{
  "n_layer": 9,
  "d_model": 160,
  "n_head": 2,
  "n_kv_head": 1,
  "head_dim": 64,
  "d_mlp": 640,
  "vocab_size": 1717,
  "activation": "gelu",
  "norm": "layernorm",
  "norm_place": "pre",
  "norm_eps": 1e-05,
  "positions": "rope",
  "rope_base": 10000.0,
  "rope_fraction": 0.25,
  "qk_norm": false,
  "attn_scale": 0.125,
  "bias": "none",
  "tie_embeddings": true,
  "parallel_block": true,
  "init": "orth",
  "init_std_qkv": 0.0309,
  "init_std_o": 0.0,
  "init_std_up": 0.0309,
  "init_std_down": 0.0,
  "optimizer": "soap_variant",
  "lr": 0.00429,
  "beta1": 0.95,
  "beta2": 0.95,
  "weight_decay": 0.12,
  "lr_head": 0.00696,
  "grad_clip": 0.5,
  "warmup_steps": 200,
  "schedule": "wsd",
  "decay_fraction": 0.704,
  "decay_shape": "sqrt",
  "final_lr_fraction": 0.0,
  "batch_tokens": 32768,
  "seq_len": 512,
  "doc_mask": true,
  "z_loss": 0.0001,
  "train_tokens": 134000000,
  "steps": 4090,
  "dataset": "wikipedia_en"
}
Each number is 128 + 32 x the weight over its row's rms, rounded and kept within 0 to 255. Layers, rows and columns count from 0. The size above them is the row's rms in percent of the matrix's.

# layer 6 MLP down (transposed), 640x160, rms 0.147, rows 420-441, columns 0-159
size [ 93  93  89 105  98 104 110 106  89 105  98  99  93  98 101 107 108 100 112 102 104 101]
[[ 88 122 188 130 124 140  91 142 127 144 126 189 175 173  58 173 122 166 156 129 135 144 169 128 141 110 132 102 111 161  99 130 125 137 117 146 128 151 116 123 162 153 157  65 139 181 168 132  92  93 121  99 140 109 118 186  79 166  68 137 124 134 154 141 230 148 187 108  84 144 118 114 161  89  83 146 123 130 124 137 171 146 101 117  75 134 155 118 157  78  92 127 139 142 124 114  83 162  75  99 130 121 106 113 154 210 158  70 176 138 102 181 113 150 116  86 153 183  96 190 141 119 100 138  91  55 150 159 182 108 101 112 134 164 120 114 156 132 154 132 117 118  79 118  99 109  64 181 131 111 157 161  83 100 110 112 168 130  98 128]
 [ 76 111 134 169 122 150 127 168  64 124 144 155 139 125 163 126 160  97 107 150  84 132 174  88 142  97  97 127 192 146 129 162 112 106 144  77  59 119 133  89 148 166 102 113  93  58 156 118 144 169 161 149 126 148 152 124 123  85 115  98  79 100  71 194 135 133 128 124 152 114 129 168 100 140 143  96  84 117 130  89 116 134 126  84 118 139 141 159 163  78 122 180 127 111 103  70 139 114  74  70 189  75 138 192 145 124  71 134 117 133  53 149 145 120 167 218 129 129  95 128 109 161 107 177 173  87 126 137 142 122 132 133  84 148 108  82 162 104  96 151 184 137 119  73  91 157 134 122 109 126 153 172 110 159 127 140 173 129 143  66]
 [220 137 178 162  97 144 169 143 116 136  51 110 191 101 157 126 150 130 102 181 147 143 154  82 104 155 112 141 124 182 188 115 122  99 160 126 173 147 125  82 119 105 134 151 154 146 121 139 133 116 159 120 153 146 102 155 193 117  93 148 163 114 187 190  86 224 134 133  74  75  89 129  88 170 122 133 123 166 116 132 117 149  68 151  66 134 139 175  93 178 133 149 153 171 129 138 113  96 177  93  94 143 146 160 140 129 185 151 121 152 160 103 133 125 103 153 107 105  69 137  60 145 119 154 118 100 162 148 156 126 154 123 145 121 107  96 101 143 148 154 176 158 153 124 126 145  99  99 172 137 143 181 129 182  61 131 141 136 152 148]
 [ 94  97 154  90 110  83 132 145 116 130 114 172 115  75  88 147 145 126  87 119  71 117 144 106 173 109 128 103 158  76  86 151 134 121 105  93 104 119 150 125 177 113 127 108 104 161 148  98 139 148 220 129 136 162 137 148 126 108  88 136 109 142 168 187 193 127 148  67 146 147 110 157 119 137 175 144 120 155  96 124 128 124 176 106 126  80 110  78  82 181 114 149 184 182 109 134 112 134  74 102 148 127 145 126 129  74 167 119 122 130 211 143  44 189 152 127  96 161 135 147 114 159 151 144 130  60 151 128 126 130 147 112 104 176 147  88 182 129 165 165 134 136 151 122 121 121 155 138 126 173 156 174 127  90 153 100 133 233  65 138]
 [124  80 166 155 141 128 118 136 120  80 122 102 114 113 128 130 177  94 165 109 103 134  93 109 104 130 123 103 103 103 138 186  75 197 173  92  94 112 134 123 117 111  59 115 137 110  97 167  39 113  91 145 117 147 143 136 137 163  97 143 131 133 148 164 118  85 153 146  44 160 111 121 143 132 178 120 162 160 116 131  96  91 144 134 134 109 193  99  74 184 105 121 104 133 194 180 112 111 121 122 121 144 141 132  67 112 128 171 119 118 120 126  95 142 167 172 134  90 119 112 186 145 136 147 150  96 141 138 137 109 130  45 104 185 134  52 149 132 158 165 151 119 163 126 172  90 116 141  92 139 128 189  55 104 134 171 148 147 214  83]
 [137  78 113 156 110 127 192 130 123  77  77 144 137  79 129 127 128 126 151 146 174  90 132 146 108  97 155  61 143 164 151 197 122  77  95 122 156 171  85 197 116 150 136 153 119 103  98 109 178  50 147 187 120 171 118 141 159 120 144 135 167 120 154  44 141 178 125 137 112 129 150 132 139 146 111 105 114 100  72 101 144 128 122 120  58  89 153 139 114 139 158 131 142  97 166 142 139  96 100 141 155 118 142 113 106 199 144 194 169  79 111  88  80 119 143 137 137  87 109 119  93 191  73 170 139 136 143 127 157  90 141 109 172 137  96 165  88  95  71 196 133 124  84 112 130 149 107  86 146  90  82  94 130  82 112 125 136 113 137  86]
 [162 122 154 118 178 114 121 147 116 137 158 158  84 109 131 203 130  86  90 181 104  75 130 114  88 135 158 133 185 128 176 109 102 161  81 114 211 174 123 108 105  93  98 128  86 148 115 137 139 146 122 190 143 144 106  97  32  96 162 148 102 100 164 158  94 136 142 110 203 132 205 123 123  87 152  78 162 154 183 172 125  87 157  88 114 169 101 100 101 170 109 178 115 174 140  42 140 161 126 131 117 147 157 122 139 120 113 107  87 137  75  85 138 167 140  89 137 136 157 120 168  91 129 155 116 162 147 153 141 124 115  74 161 132  91 144 116 146 126  85 110 108  99 125 112  97 119 144 102 123  77 166 128 138 168 164 153 146  82 131]
 [178 141 134 126 139 192 110 115  81 164 136 124 144 127  96 117 140 162  47  78 174 124  73  99 143 127 186 128 101 160 142 152 107 136 162 126  97 123  95 140 156  98 132  90 159 135 146 149  85 108  92 131 118 150 127  98 106 126 134 112  35 180 129 103 112 189 102 155  99 123  86 132 100 114 115 137 114  72  95 196  82 156 144 124 130 198 107 149  62  80 110 178 124 121 115  99 102  88 137 123 129 131 129  94  90  89 173 176 119 126  93 145 181 124 174 142 140 141 133  49 156 155 126  71 139  98 189 126 147 125 164  83 180 101 122 132 168 164 136  97 142 116 157 179 135 175  66  92 137 170 105 150 144 134 167 137  73  98 129 116]
 [141 157 136 141 121 111 163 127 116 165 208  91 103  67 149 108 184 100 144 164 100 129  85 160  68 113 180 123 169 138 104 126  70 143 139 174 103 138 139 134 174 164 138 136 178 106  83  98 100  99 144 146  67 138 161 124 152 145  74 116 138 128 136 156 143 118  97 111   0 134 126 156 111  91 120 123 142  85  88  98 148 151 123 154 119  74 134 111 142 155 175 162 131 140 134 117 154 112 126 148 130 154 128  72 103 135 112 115 151 112  99 102 140 100 106 136 107  92 166 193 123 110  83  92  86 130 159 110 137 156 125 117 136 137 114  76 212 144 131 122 130 156  64 114 126 138  95 102 129 139 134 104  98 135  69 115 122 165  72 176]
 [145 202 169 136 127 130 186 127  51 172 109 141 146 151 157 134 115 128 190 122  95 112 153 103 140 139 126  88 137  91 166 161 118  91 127 105 124  80 143 156 176 132 100 112 184 146 116 149  76  86  77 183 112 132 124 104 163 112 103 115  94 144  83 131 132 137 113 159  75 146 157 141 116  96 101 116 139 136  89 157 152  86 156 119 122  91 139 159 134 139 135 149  89  97 136 192 117 118 167 160 140 133 153 124  85  90 146 114  90 115 116  82 165 104 203 128 118 131 105 157 153 144 108 160  58 102  94  90 138 119  98 134 145 153 129  71 159 186 171  86 187 121  64  95 139 150 105 142 222 114 156  90 137  71 134  90 167  58  98 109]
 [147 155  70 102 132 124 138 165 129 164  95 191 145 161 130 103 120 148 159 155 101 219 157 130 178 162  89  94  65 130 124  95 104 129 162 169 126  97 162 126 119 114  85 139 100 157 121 132 122 190 132  82 104 122 127 196 152 102 159 207  89 169 107 101 111 108 189  63  58 161 140 134 112  91  85  94 154 134 125 137 127  95 119  96 128 192 114 154 100 115 169 129  71  45 116 137 184  96 111 149 133 123 116 146 127 153 157 137 115 130 129  66 137 137 153 226 144 152  73  92  93 171 154 137 139 117 148  92 113 111 138 107 115 125 180 163 134 143 117 125 118 111 143 129  73 121 100  69 125 115 141 136 116  97 125 127 115 133 140 193]
 [148  95 157 102 136 152  92  95 156 103  36 130 133 141 146  66 191 137 143 175 125 174 138 123 107 141  68 183 109  96 142  94  89  89 219 114 118 159 136 166 102 118 129 156 169 119 113 110 114 119 114 141 196 132 117 112  82 163 132 125 117 124 183 145 145 122 156 110 121 108 140  62 177 122 105 119  67 136 111 111 121 169 201 114 145 128 147 172 178 107 131 149 108 134 109 178 117 140  59 125 125 155 135 151 148  80 145 120 167 145 121 103 108 166 127  61 122 115 203  99 105 128 158 130 159 148  85  70 132 100 124 154 162 162  52 131 141 189 137 140  68 118 109 147  92  89 173  85 170 157 128 115 112 123 157 138 149 150 165 111]
 [169  88 116 144 161 225 120 141 189 125 131 119  99  84  79 116 105 111 133 104  93  71  96  67 135  69 134 102 138 113 151 101 199 137 169 159 160  99 159 161 151 117 121  99 150 147 128 113 161 136 159 159 131 105 140 115 130 145 141 116  84 151 131 101  91 169 171 116 155 128 151 119 143 170 150 134 174 132 119 175 150  97  84 131 129 124 137 103  98  53  77 138 118 160  75 143 153 121 174  76  85  83 166 106 109 177  93 114  67 139 147 151 168 110 144 140 152 156 186 173 136  74 132 103 102  95 196 115 109  96 103  97 128  68 144 110 154 172 117  90 130 144 140 159 102  45  97  82 117 129  84 136  78 101 141 115 165  92 124 143]
 [134 132 182 154 123 154 171  93 159  95 157 181 102 137 118 109 121 150 119 147 134 105 140 172 172  48  80 130 191 117 152 123 144 180 120 143 144 100 161 131 114 171 157 139 102  74 121  96 103  96 117 118 148 123  87 124  99 109 154 132 161 145 180  74 136 142 148 159 189  70 132 170 181 124 140 116 156 109 101 142 115 123 104 104 133  90 140 102 146 126 154  65  87 142 102  78 114 119  90 113  77  72 116 104 130  92 128 175 110 142 135 108  43 151 102  59 140 198  74 153 112  86 202 175 129 133 148 150 106 176  83 134  54 107 161 125 163 157 121 120  85 104 109  95 169 157 156 127 115 145 131  93  74 117  99 130 101 170 110 145]
 [135 108  68 127  70 106  70 139 126 142  70 156 156 136 174 123  95 156 126 134 169 123 156 134 186  78  87 132  86  76 143 109 119  58 156 113 134 218 105 106 116 160 105 146 145 184  87 169 153 135 114 183 127 151 145 138 127  61  92 113 109 168 148 106 103 129 159 113 124 127  93  91 108 183 108 152 170 130 126 162  65  88 117 108 152  83 114 148 111  91  96 135 139 155 171 166 130 144  84 143 133 131 107 130  81 106  83  94  63 173  82  91 166  94 182 143 143  83 128 141 139 126 124 134 150 144 120 108 174 156 120 122 117 128 176 124 110 151 143 101 195 106  75 184 215 100 125 130 161 128  99 113 146 134 156  98 186 119 108 142]
 [182 112  37  89  67 144 145 133 112 112  54 166 131 149  93  84 142 128 138  55 103 110 131 100 153 141 123 101 117 131  74 184 162 137 113  95 119 141  91 167  57 125  98  93 108 138 132 113 148 153 197 110  99 144  93 131 133 114 126  98 131 136 136 180  67 156 157 141 101  97 156 115 145 157 193 190 125  28 116 147 191 119 131  97  92  64  97 173 106 129 118 141  83 168 166  99 108  97 172 127  74 144 124 139 121 163 105 104  95 146 134 125 172 145 128 128 170 111  81 125 122 145 112 106 145 128 134 125 169  77 110  97 131 127 102 145 105 114 111 174 125 158 158 105  74 142  54 103 168 145 132 146 168 113 116 107 119 133  86 120]
 [159 153 109 146 129 116 157 150 143 108 121  90 145 122 174  98 102 131 163 145 119 131  88 162 153 109  79 166  97 161 130 138 129  91 169 112  71 164 131 109 160  90 146 153 116 196 163 171 119 109 140 129 120  93  66 150 162  84 129  62 136 131 116 117  85 161 124 102 201  78 148  87 137  55 132 168 123  95 145 210 180 177 107 124  79 162 152 141 147 122 139 146  94 125 121  96 111  96 140 137 127  70 132 167  90 136  84 122 111  84 127 142 119 148  65 136 152 116 180  95 160  92 118 152  79 112 145 170  82 136 128 114 142  90 116 205  63 140 124 189  55 131 135  87  95 114  75 164 124 189 120 103 117 111 138 115 167 135 128 160]
 [105 128 143  63 127 101 119 143  82 101  89 110 142 165  87 122 125  94 109 115 110 145 126 104 126 154 170  87 154 123 184 163 162  67 141 131  96  45 104 126  84 161 208 144 137 172 108 140 148  83 134 104 138 158  90 146 159 132 132 102 116 129 158 106 127 182 208  91  94 115 139 129 138 139 167 117  93 167 108 132 114 148 145  78  98 118 149 177 147  68 113 179  82 141 137 121 132 103  79 103 188 124 162 132 178 112 163 122 162 161 139 165 111 117 133  37 160 124  62 125 135 137 167 111 127 131 135  71 168 118 167  98  88 116 133  40 128 171 111  96 145 168 120 161 126 113 147 141 134 106 159 174 113 106  81 137 165  70 129  89]
 [ 91  87 143 129 177  89 201 196 136 127  46 128 158 107 134 107 206 130  98 157 117 116 167  80 181  61 165 151 110 148 119 119 144 134 136 166 190 115 146 143 133 153 147 119  87 120 137 164 104 115 146 144 100 141  60 132 106 120 106 179 143 129 192  92  97 114 119 141 134 104  75 141 215  64 112  50 167 181  90 112 149 109 112 131 171 167  90  70 126 110 127 145 152 118 145 172 119 142 116 105 170  76 117 161 120 162 143 148 149 146 137 148 183 113 115 153 143 103 103 159 111  80 138 143 109 101  83 123 137 121 138 146 129 192 144 111  93 150 106 106  65 129 134 121  99  73 124 114 108  90 121 134 114  87 144  97  89 162 115 167]
 [118 205  79 127 137 114 133  83 136 118 166 146 141  84 176 141 183 120 194 170  65 170 144 215 122 168 129 139 133 177 160  82 161 154 152 156 157 119 143  97 217 100  92 152 142 165 125 119  85 115 112 100 148 119 140 107  78 151  87 116 150 182 123 119  94 103 160 158 125 112 147 114 173 115 129 129 132 122  52 131 122 144 193 120 110 139 144 117 136 145 125 158 128 118  84  87 178 120  95 122 162 155 141  40 179 178  90  96 141 113 142  97 150 153  93 143 145 158 127 162 124 176 124  94  98 135  84  61 128 136 128 129 104  97  92 113 129 174 129 162 147 132 128  77  54 163 124 134 178 145 118  81 119 126 109 180 112 134 141 147]
 [194 118 141  88 120 135 164 158 138 150  90 133 126 186 126 115 143 133  93  77  61 136 150 128 171 122 118  87 151 179 108  77 138  80  62 105  79 114 131 102  88 140 146  61 116 103 181 143 134 136 179 125 131  96 131  85 115 123 137  99 105 103 136 119 117  99  70 163 255 110 124 139 128  83 100 100 164 124 111 107 112 162 162 142 135 109 148  70 141  85  92 128 173 123 124 128  96 132 107 150 128 140 150  71 154 157 104 134 124 112 118 134 163 114  91 123  64 143 172 121 147 110 104 139 149 143 149  94 118 189 106 136 147 138  87 179 111 166 158 104  82 175 124  76 108 135 184 101 125 108  83  63 108 129 138  62 108 156 119 174]
 [ 86  24  85 156 156 149  94 148 126 157 142 222  92 100 128  93 128 163 193 171  99 123 103 165 111 136 139 161 123 102  95 154 110 147  88 107 146 128 166 189 111 116 174 143   5 120 124 130 185  98  82 158 125 142 148 162 110 107 128 119 158 112 124  63 133 132 128 122 143 133 142 104 112  79 119 102 111 110  91  58 116 154 125 107 167 188 138  69 113  97 170 162 120 121 122 142 145 145 130 106 115 101 144 105 110 133 121  78 125 143 120 105 150  82 155 113 102 154 184 129 174 112 161 131 138  94 121 115 131 129 107 138  94 125  81 135 132 160  85 104  86 153 173 115 141 213 143  96 134  54 134 110 130 115 165 111 125 141 182 112]]
# layer 6 MLP up, 640x160, rms 0.14, rows 421-441, columns 0-159
size [ 98  90 103 103 100  98 109  98 106 101  99 100  99 102 101 101 103 107  96 102 102]
[[113 154 161 129 147 152 165 118 125 191 170 106 124 113 114  86 157 170 123 100 174 116  53 169 140 103 126 113  37 128 125 114 134  76  76  78  78 172 123 107 161 162 172 160 163 123 118  87 143  78 110 131 112 141 123 104  96 120 105 201 203 133 139 102 158 155 106 110  40 128 181 177 195 120 124  91 117 173  97 177 143 142 166 134 151 140 142  99  84 151 132 135 183 160  93 130 144 132 146 219 116  86 125 114 107 142 141  77 140 160 167 163  89 162 107  94 141 150 110  95 120 128 186 130 104 149 142 120 102 123 100 141 107 122  99 135 139 159 136 133 102 141 118 193 111 146  83  94 117 153 145 133  77 136 120  70 118  93 106 138]
 [ 78 147  97  71 178  85  94 133 103 151 131  89 126 193 155 151 101  93 168  72 126 128  95 179 111 139 185 102 172 108 171 121 110 192 109 127 133 146 113  91 116 163 131  68  88 103 168 173 106 132 147  91 157 134 185 106  98 119  78 129  90  91  76 131 146  65 141  74  99 146 116 104 210 104  86  95 152  64 125 109 103  71 132  86 153 164 125 124 131 122 156 100 102 132 120 131  91 145 107 145 139 117  70 108  81 142 126 131 182 108  88 185 141  89 190 117 156 178 171 116 161  97 124 103 185 141 109 129 156 103 116 108 105 140 113  98 140 101  97 163 110 128 131 127 127 151  58 150 146 134  60 104 110 101 155 132 146 147 110 159]
 [206 129 103  63 144 144 143 134  89 169 178 157 195 171 108 118 119 153  96 135 145 139 113 145  98 118 117 171  96 135 106 121  93 137  96  67 126 145 119 177 142  84 142  73 135 139 119 155 141 170  64 123 141  91 141  77  92 140 138 133 131  61 145 134  71  83 140  91 120 108 137  67 106 153 125 147  62 106 152 179  65 149 126  98 115  95 123 148 128  77 141 185 114  42 135  83  94  93 129  92 133  62 122 143 139 150 142 107 161 124 153 118  94 157 117  83 126 167 151 135 183 143 155 137 152 132  99 128 170 131 164 149  85  71 121 116 177  99 147  95  46 111  90  76 140 131 164 129  91 136  99 104  95 121 117 163 109 156 114 146]
 [175 107  85 129 114 106 133  62  77 143 127 147  98 114 129 130  58 133  96 128 136 124 114 148 142 140 141 146 151 114  84 114 106 166 173 152 109 111 128 114 132 128 142 124 115 199  80  92  98 150 103 128 139 139 116 146 127 117 156 117 126 131 136 128 195 134 127 108 113 154  91 148 143 122 118 136 125 109  92 131 137 121 116 146  97 143 109 117 124  89 170 170 127 143 127 121 127 128 100  81 120 143 127 154  35 125 178  83 146 156 185 131 145 139 161  77 170  89  92 129 151 112  71 110 143 245 134 151 190  81  97  56 156 106 113 119 115 108  95  70 104 217 149 121 230 104 171 160 104 132 170  71 135 148 131 105 137 156 206 141]
 [169  90 107 112  46  82 107 113  90 122 114 163 107 187 149  98 178 100 112 120  98 137 101 151 180  89 102 202 163 122 132 172 153  89 178 162 169  93 129 131  97 117 159 141 140 125 124  77  97 102  77  78 164 100  61 152 131 190 126 139 168 200 110 155 115 118 163 192 161 136 123  87  89 209  54 131 143 201 120 159  72  91 170 119 127 144 135 121  99 144 114 155 153 118 144 114 135 178 153 120 114 118 128 140 151 109 105 139 143 170 142 170 139 112 108 137  78 126 126 128 143  91  98 117 209 137  68 121 133 147  87 138  84  81  74 109  96  97 131 107  98 138 105 113 104  96 145 156 124  89 142 131 129 134 119 146 137 106 116 144]
 [183  89 141  81 161 172 183 140 134 113 151  90 134 166 165 115 122 133  96 126  98 152  90 128 146 120 128 106 100 169 107  88 142  94  34 120 159 147 128 104 129 121  59 117 126 112 139  85 116 121 113 105 180 169 120 192 155 109 145 130  89 159 108 133 135 126 153 138 168  75 144  88 164 131 157 103 114 130 122 163  81 156 140 112 173 105 202 177 101 140  76 139 125 129  66  86 150 114 107 108 113 151 109  93  96 147 122 161 151  82 183 107 123  38 125  81 119 106  87  90 160 154 169  85 126 187 125 108 124 120 173 103  63 125  92 102 124 143 184 109 135 152 168 101 129  91 122 127 161  39 155 137 113 106 132  94  82 105 146  98]
 [166 155 126 141 161 139 157 104  76 128 168 136 156 175 112 103 106 162 170  91  75 126 132 117 150 110 158 120 156 121 119  92 114  72 131 164 149  88  94 113 155 135 135  81  89 144 143  91  78  96  86 151 165 150  93 102 201 178  55 192 141 150 181 135 141 121 154 109  88 133 102  88  93 140 180 103 111 154 152 134 102 159 122 129 131 170 149 199 104 115 127 147 162 130 176 163 129 149 146 122  92  87 116  89 117 161  97  84 114 177 102 117 176 147 156 155 140 111 107 163 132 154 113 147 157  82 112 189 160 167 141  88 155  80  77 130 112 190 118 130 111 146 115 135 143 163 156  85 149 115  69  88 153  79  63 150  88  84 187 158]
 [ 99  80 161 146  86 151  89 123  91 124  89 164 226 174 131 129 100  99 135 128 215  94 151 132 163 127 151 121 111 145 123 123 112 110 115 116 126 134 103  99 103  80 113 145  93 140 139  96 136 132 124  78 131 164 161 125 111 191 111 157 160 110 134 175 125 161 124  87 177 182 138 136 161 165 149  82 171 146 113 165 126 155  90  61  96 171 174 100  63  62 175 135 111 124 119  71 160 133 137  91 114 111 105 151 131 137 132 102 117  73 137 156 138 135 168 138 140 140  52  58 139 154 130  85  87 123 163  92 129 175 119 137 100 152 156 118 106 118 175 154 182  62  93 149 197 102 130 168 135  92 169 156  94 153 136 155 118 118 147 144]
 [131 137 119  80 101  96 142 184 130  93 104 181 115 145 147  88 122 120 165  72 131 151 155 136 181 127 130 148 160 137 191  99 105  97 118 129 116 123  99 116  69 131 122  89 132 135 138  96 117 149  89 179 149 155 141 109 161  80  61 130 150  90 141  95 114 129 131 108 105  53 207 176  75 140 113 164 182 133 118 141 139  75 162 131 103 141 155 119 114 110 118 152 114  81 117 100 128 161 108 160 110 156 180  88  93 175 122 119 156 133 132 162 125  56 185 140 122 163 184 153 174 150 183  98 130 163 163 134  61 112 153 154  98 211 126  81 139 105 116 153 159 157 145 150 112 125 112  87 168 100  86  80 124  91 126 107 128 110  60  71]
 [ 83 112  97 138 147 150 145 126 111 141 201 153 180 122  73 140 190 125  99 106 145 194 190 134 153 162 193  62 125 191  50 201 151 201 131  87 183 120 138 111 108  85 142 125 125 184 102  97 112 152 139 132 131 138 134 156 110 167 110  94  79 171  75 167 114 124  78 138 108 124 139 122 109  92 117 179 164  94 183 120  93 184 157 110 112 129 128 145 111 153 120 104 166 113  99 103 112 149 132 188 132 108 167  80  88 119 131 145 101 166 163 101 131  97 105 137 115 188  72 165  97 110 128 146 117 150 145  85 111 193  86 124 123  99 132 141 118 129 136 129  93 137 115 162 115 183 129 130  86 110 111 113 123 107 101 138  98  83 172 151]
 [156 124 127 114 125 148 147 118 153 126 117 159 156  89  93 143 133 129  79 186 115 146 142 104 145 123 158 159 140  76  63 152  91 123 132 187 107 105  54  81 108 109 115  89  75 165 177 102  71 133 162 122 149 105 151 109 111 123 199 117 183 163  73 106 163 136 124 142 136 141  55 171 142  97 109 143 142 122  78 125 137 175 123 131 120 115 107 186 154 178 126  86 187 133 116 104 108 130 130 124 140  70 157 131 151 104 152 119 141  89 149 144 170 128  88 161 139 159  83 108 137  29 102 160  75 145 105  91  69 104 176 106  81  79 106 135  87  83 140  67 157 123 164  69  95 157 117 110 148 144 135 108 143 140 144 143 129 102  77  87]
 [120 145 114 156  79 113 131  95 109 106 137 161  98 144 101 127 119 200  86 168 164 142 225 146  87 135 146  94 136 115  56 166 154  75 178  64  88 117 212  99 139 101 159 105 147 134 143 137 133 129 171 135 117 100 158 129  94 160 144  77 128 107 133 138 182 100 168 104 160 155 140 106  49 129 180 136 103 139 137 108  98 115 153  90  87  92 102 105 140 150  78  97 129 103 121 161 141 144 124 124 124 126 103  80 116 104 141 210 139  99 179 106 132 128 146 149  92 165  96 102  63 117 148 150  96 106  96 137 145 146  93 127 127 127 138  59 117 113 144 121 153 142 152 141 200 126  99 217  94  88 122 100 100 148 122 116 200 117 127 113]
 [194  83 124  83 209  85  82 132  70 109 147  88 116  91  89 135  75 112 104 154 145 154  84 121 184 159 108 111  79  93 119  73 153  88 140 155 142 136 122 166 134 159 110 118 163 136 136 154 117 138  81 171 132 162 109 125 114 193 131 173  98 132  74 149 109 194 182 147 147 148 128 176 132 105 187 115 149  82 103 144 120 165 114 118 125 169 125 145 108  92 168 121 119 104 147 122 131  60 125 126 154 148 149 100 137 182 154  75 159 122 142  99 101  95 129 107 170 108  36 154  91 148 136 132 131 114  95  95 131  69 195  95 117 107 131  93  81 151 155 122 193 105 122 147 183 101 139  97 157 168  87 127 138 112 108 161 164 119 150 118]
 [175  90 158 114 113 132 196 123  95 167 176 142 135 101  32 145 132 100 129 124  92 141 181 100 110 143 129 137 129 100  77 111 193  96 155 155 117 150 163 133 169 109 112 106  71 143 137 110 102 162 127  61  98  91 133  86 135 135 122 114 144  62  58 122 128  79 162 145 142 155  73 155 134  95 197 119 133 107 164  99 123 177 100 118 142  98 159 153 212 160 175 164 119 113 137 112 145 140 158 138 109  52 107 109 162 127 172 129 154  94  77 117  97 166 114 134 120 140 117  92  88 121 124 122 104  57 166  84  88 117 139 104 150 142 152 123 123 119 116 140 152 159 122 129  78 182 168 176 122 116 191 189 161 133 104 158 101 128 115 119]
 [139 110  94 161  95 124  84 165 100 182  65 160 157 110 108 140  79 108 133  72 148  99 147  88  63 151 119 151 108 158 170 117 162 101 163 146 118 122 102  90 163 120  69  75 162 168 170 152 111 158 127 161 114 124  82 146  95 143 123 211 105 150 185  99 180 106 123 128 123 166 138 138 146 162 134 145 119 110  73 164 152 116 121  92 122 155  82 156 131  93 181 156 124 121 140 118  81 127 149  84 133  84 168 138  82 168 151 135 124 129 168 100 183 123  95 155 135  57 205 102 155 108 113 143 114  99 144 123 136 119 152 116 149 122 153 172  95 188 154  98 115 141  82  84 147  48  99  95 123 140 110 140 148 170  81 171 124 120 192  99]
 [168  96 106 145 105 194 170 121  71 121 119 139 142 128  93 132 156 132 175  66 125 137 167 137 113 166 107 174 152 104 158 171 104 137 116 132  94 125 154 134 174 149 144 105 116 229 133 196 144 122 134 189 117 187 158 131 109 131 152 120  89  88 115  97  81 135  79 157 137  59  96  86 122 120 130 104  56 147 132 115  88 140 111  97  98 170 155 157 153  99 114 110 156 142 127 105  84 217  85  93 133 154 155  49 114  86 114 130 161 140  77 164 141 117  78 143 141 124 130 141 157 139 114 145 111 129 146 113 160 198 134  61 147 101  94 139 134 101 119 115 132 152 157 106  81 152 159 138 210 127 166 103 100 143 168 115 176 126 117 118]
 [115 121  85  84 159 144 139 102 139  90 127 181  75 147  83  86 156 134 193  92  83 152 111  95 127 146 120 163 127 103 132 106 191  90 161 174 140 127 103 107 148 174 156 135 112 137 111 100 134 179 192 107 134 153 152 134 110 135 158  89 244 124 133 141 147  96 152 100 172 138 103  56 154 141 187 148  65  71 112  87 137 120 143 177 160 133 137 177 162  93 171 139 154 131 108 157 144 102 158 106 151 185 114 138 129 135 129  82 134 129 109 136 101 109 147 185 158 117 141 167 121  62 121 205 122 170 177  80 161 133 111 129  73 126 132 124 137 109 130 143  86 114  89 161 114 125 159 187  81 113 164 104 129  94 164 135 139 102 104  93]
 [ 81 197 124 158  98 160 113 134  91 146 145  95  90 120 132 129 157 123 150 155  77 119 163  88 122 151 130 140 158 122 114 118 184 183 164 178 212 138 134 180 132 135  99 143 116 151 165 150  80 154 130 132 239 122 113 122 141 138 149 102 151  97 175 153 132 139 162 122 131 124 141 123  84 152 182 100 180 143 165 170 105 161  96 110  86 132  71  69 107  93  99 151  89 142 112 123 136 128 130 132 136  70 108  98 114  80  80 121  89 120 122 149 180 115  84  77 136 176 176 162  84 114  88 109  97 170 173 102  90 164  96 169 126 132  91 106  81 119 101 131 162  81 108 180 139 120 126 143 131 156 144 123 211 133  87  82 143 106 124 144]
 [108 138 124 151 123  88  99  46 125 111  74  79 150 189 135 149 115  99 160 132 163 112 165 106 132 176 181 105 125 124 151 161 147 140 115 158  75 203 107 166 103 120 151 146 127  94 151 130 108 124  97 123 140 138 196 136  72 193 106  88 174 175 158 113 165  89 104 149 194 143 128 156  94 148 124 114 110  70  98 158 114 153 154 161 119  93 107 116 142 106  72 159 191 144 140 177 136 129  62 100 132 117 175  74 127 202 138  94 152 114 183 122 153  96 112 166 161 111  97 129 131 138  96 133 132  75 129 147 119 202 144 128 182 111 167 184  77 152 108 142 136 174 152  68 145 129 128 133 165 161 141 127 139 152 148 153 134  95 147 103]
 [168 126 177 107 115 139 136  93 113 122 126  74 145 144  78 100 161 192 132 115 140  96 114 158 182 170 160  76 152 204 108 106 181 147 132 125 159 122 106 148 183  24 163 103 139 107 176  94 147 136 138 205 114 141  85  80 128 109  68 155  98 127 129 100 139 124 126 100  73 106 106 115 182  98 161 117 206  64 151 205  91 161 118 126 112 114 163 182 120  90 124 173 155 148 145 140 159 160 129 140 103 103 133 158 121 175 125  84  77 153  87 125 141 151 157  96 103 158 159  96 147  60 127 108 161 126 149 117  89 136 143 123  88 106 156 139 173 154  90 108 136 167 116  97 114 101 136 122 108 125 122 114 173 105 118 156  82 127 119 142]
 [130 152 112 123 126 132 190 157 110 170  89 162 112 124 160  52 127 134 121 161  87  91 172 128  85  60  98 142 113 115 159 145  95 124 176 161 170 158 155 111 163 157 165 121 116 110 174 133 112  92 159 114 109 113 100  93  99 116 115 126 125 163 118 148 190  69 150 103 216 129 168 124 107 140 149 142 120 152  80 113  70  92  69 140  99 112 153  88 161 116 138 123 138 125 158 145 154 122 114 121  94 129 122  70 136 180 116 121 152 118 198 125 145 169 141 121  80 110 121 140 167 168 130 129  96  96 161 145 144 145  91 103 109 131 156 141 108  94 145 156 106 168 145 155  88 179 144  50  54 156 110 128  20 136 103 179  74 108 163 148]]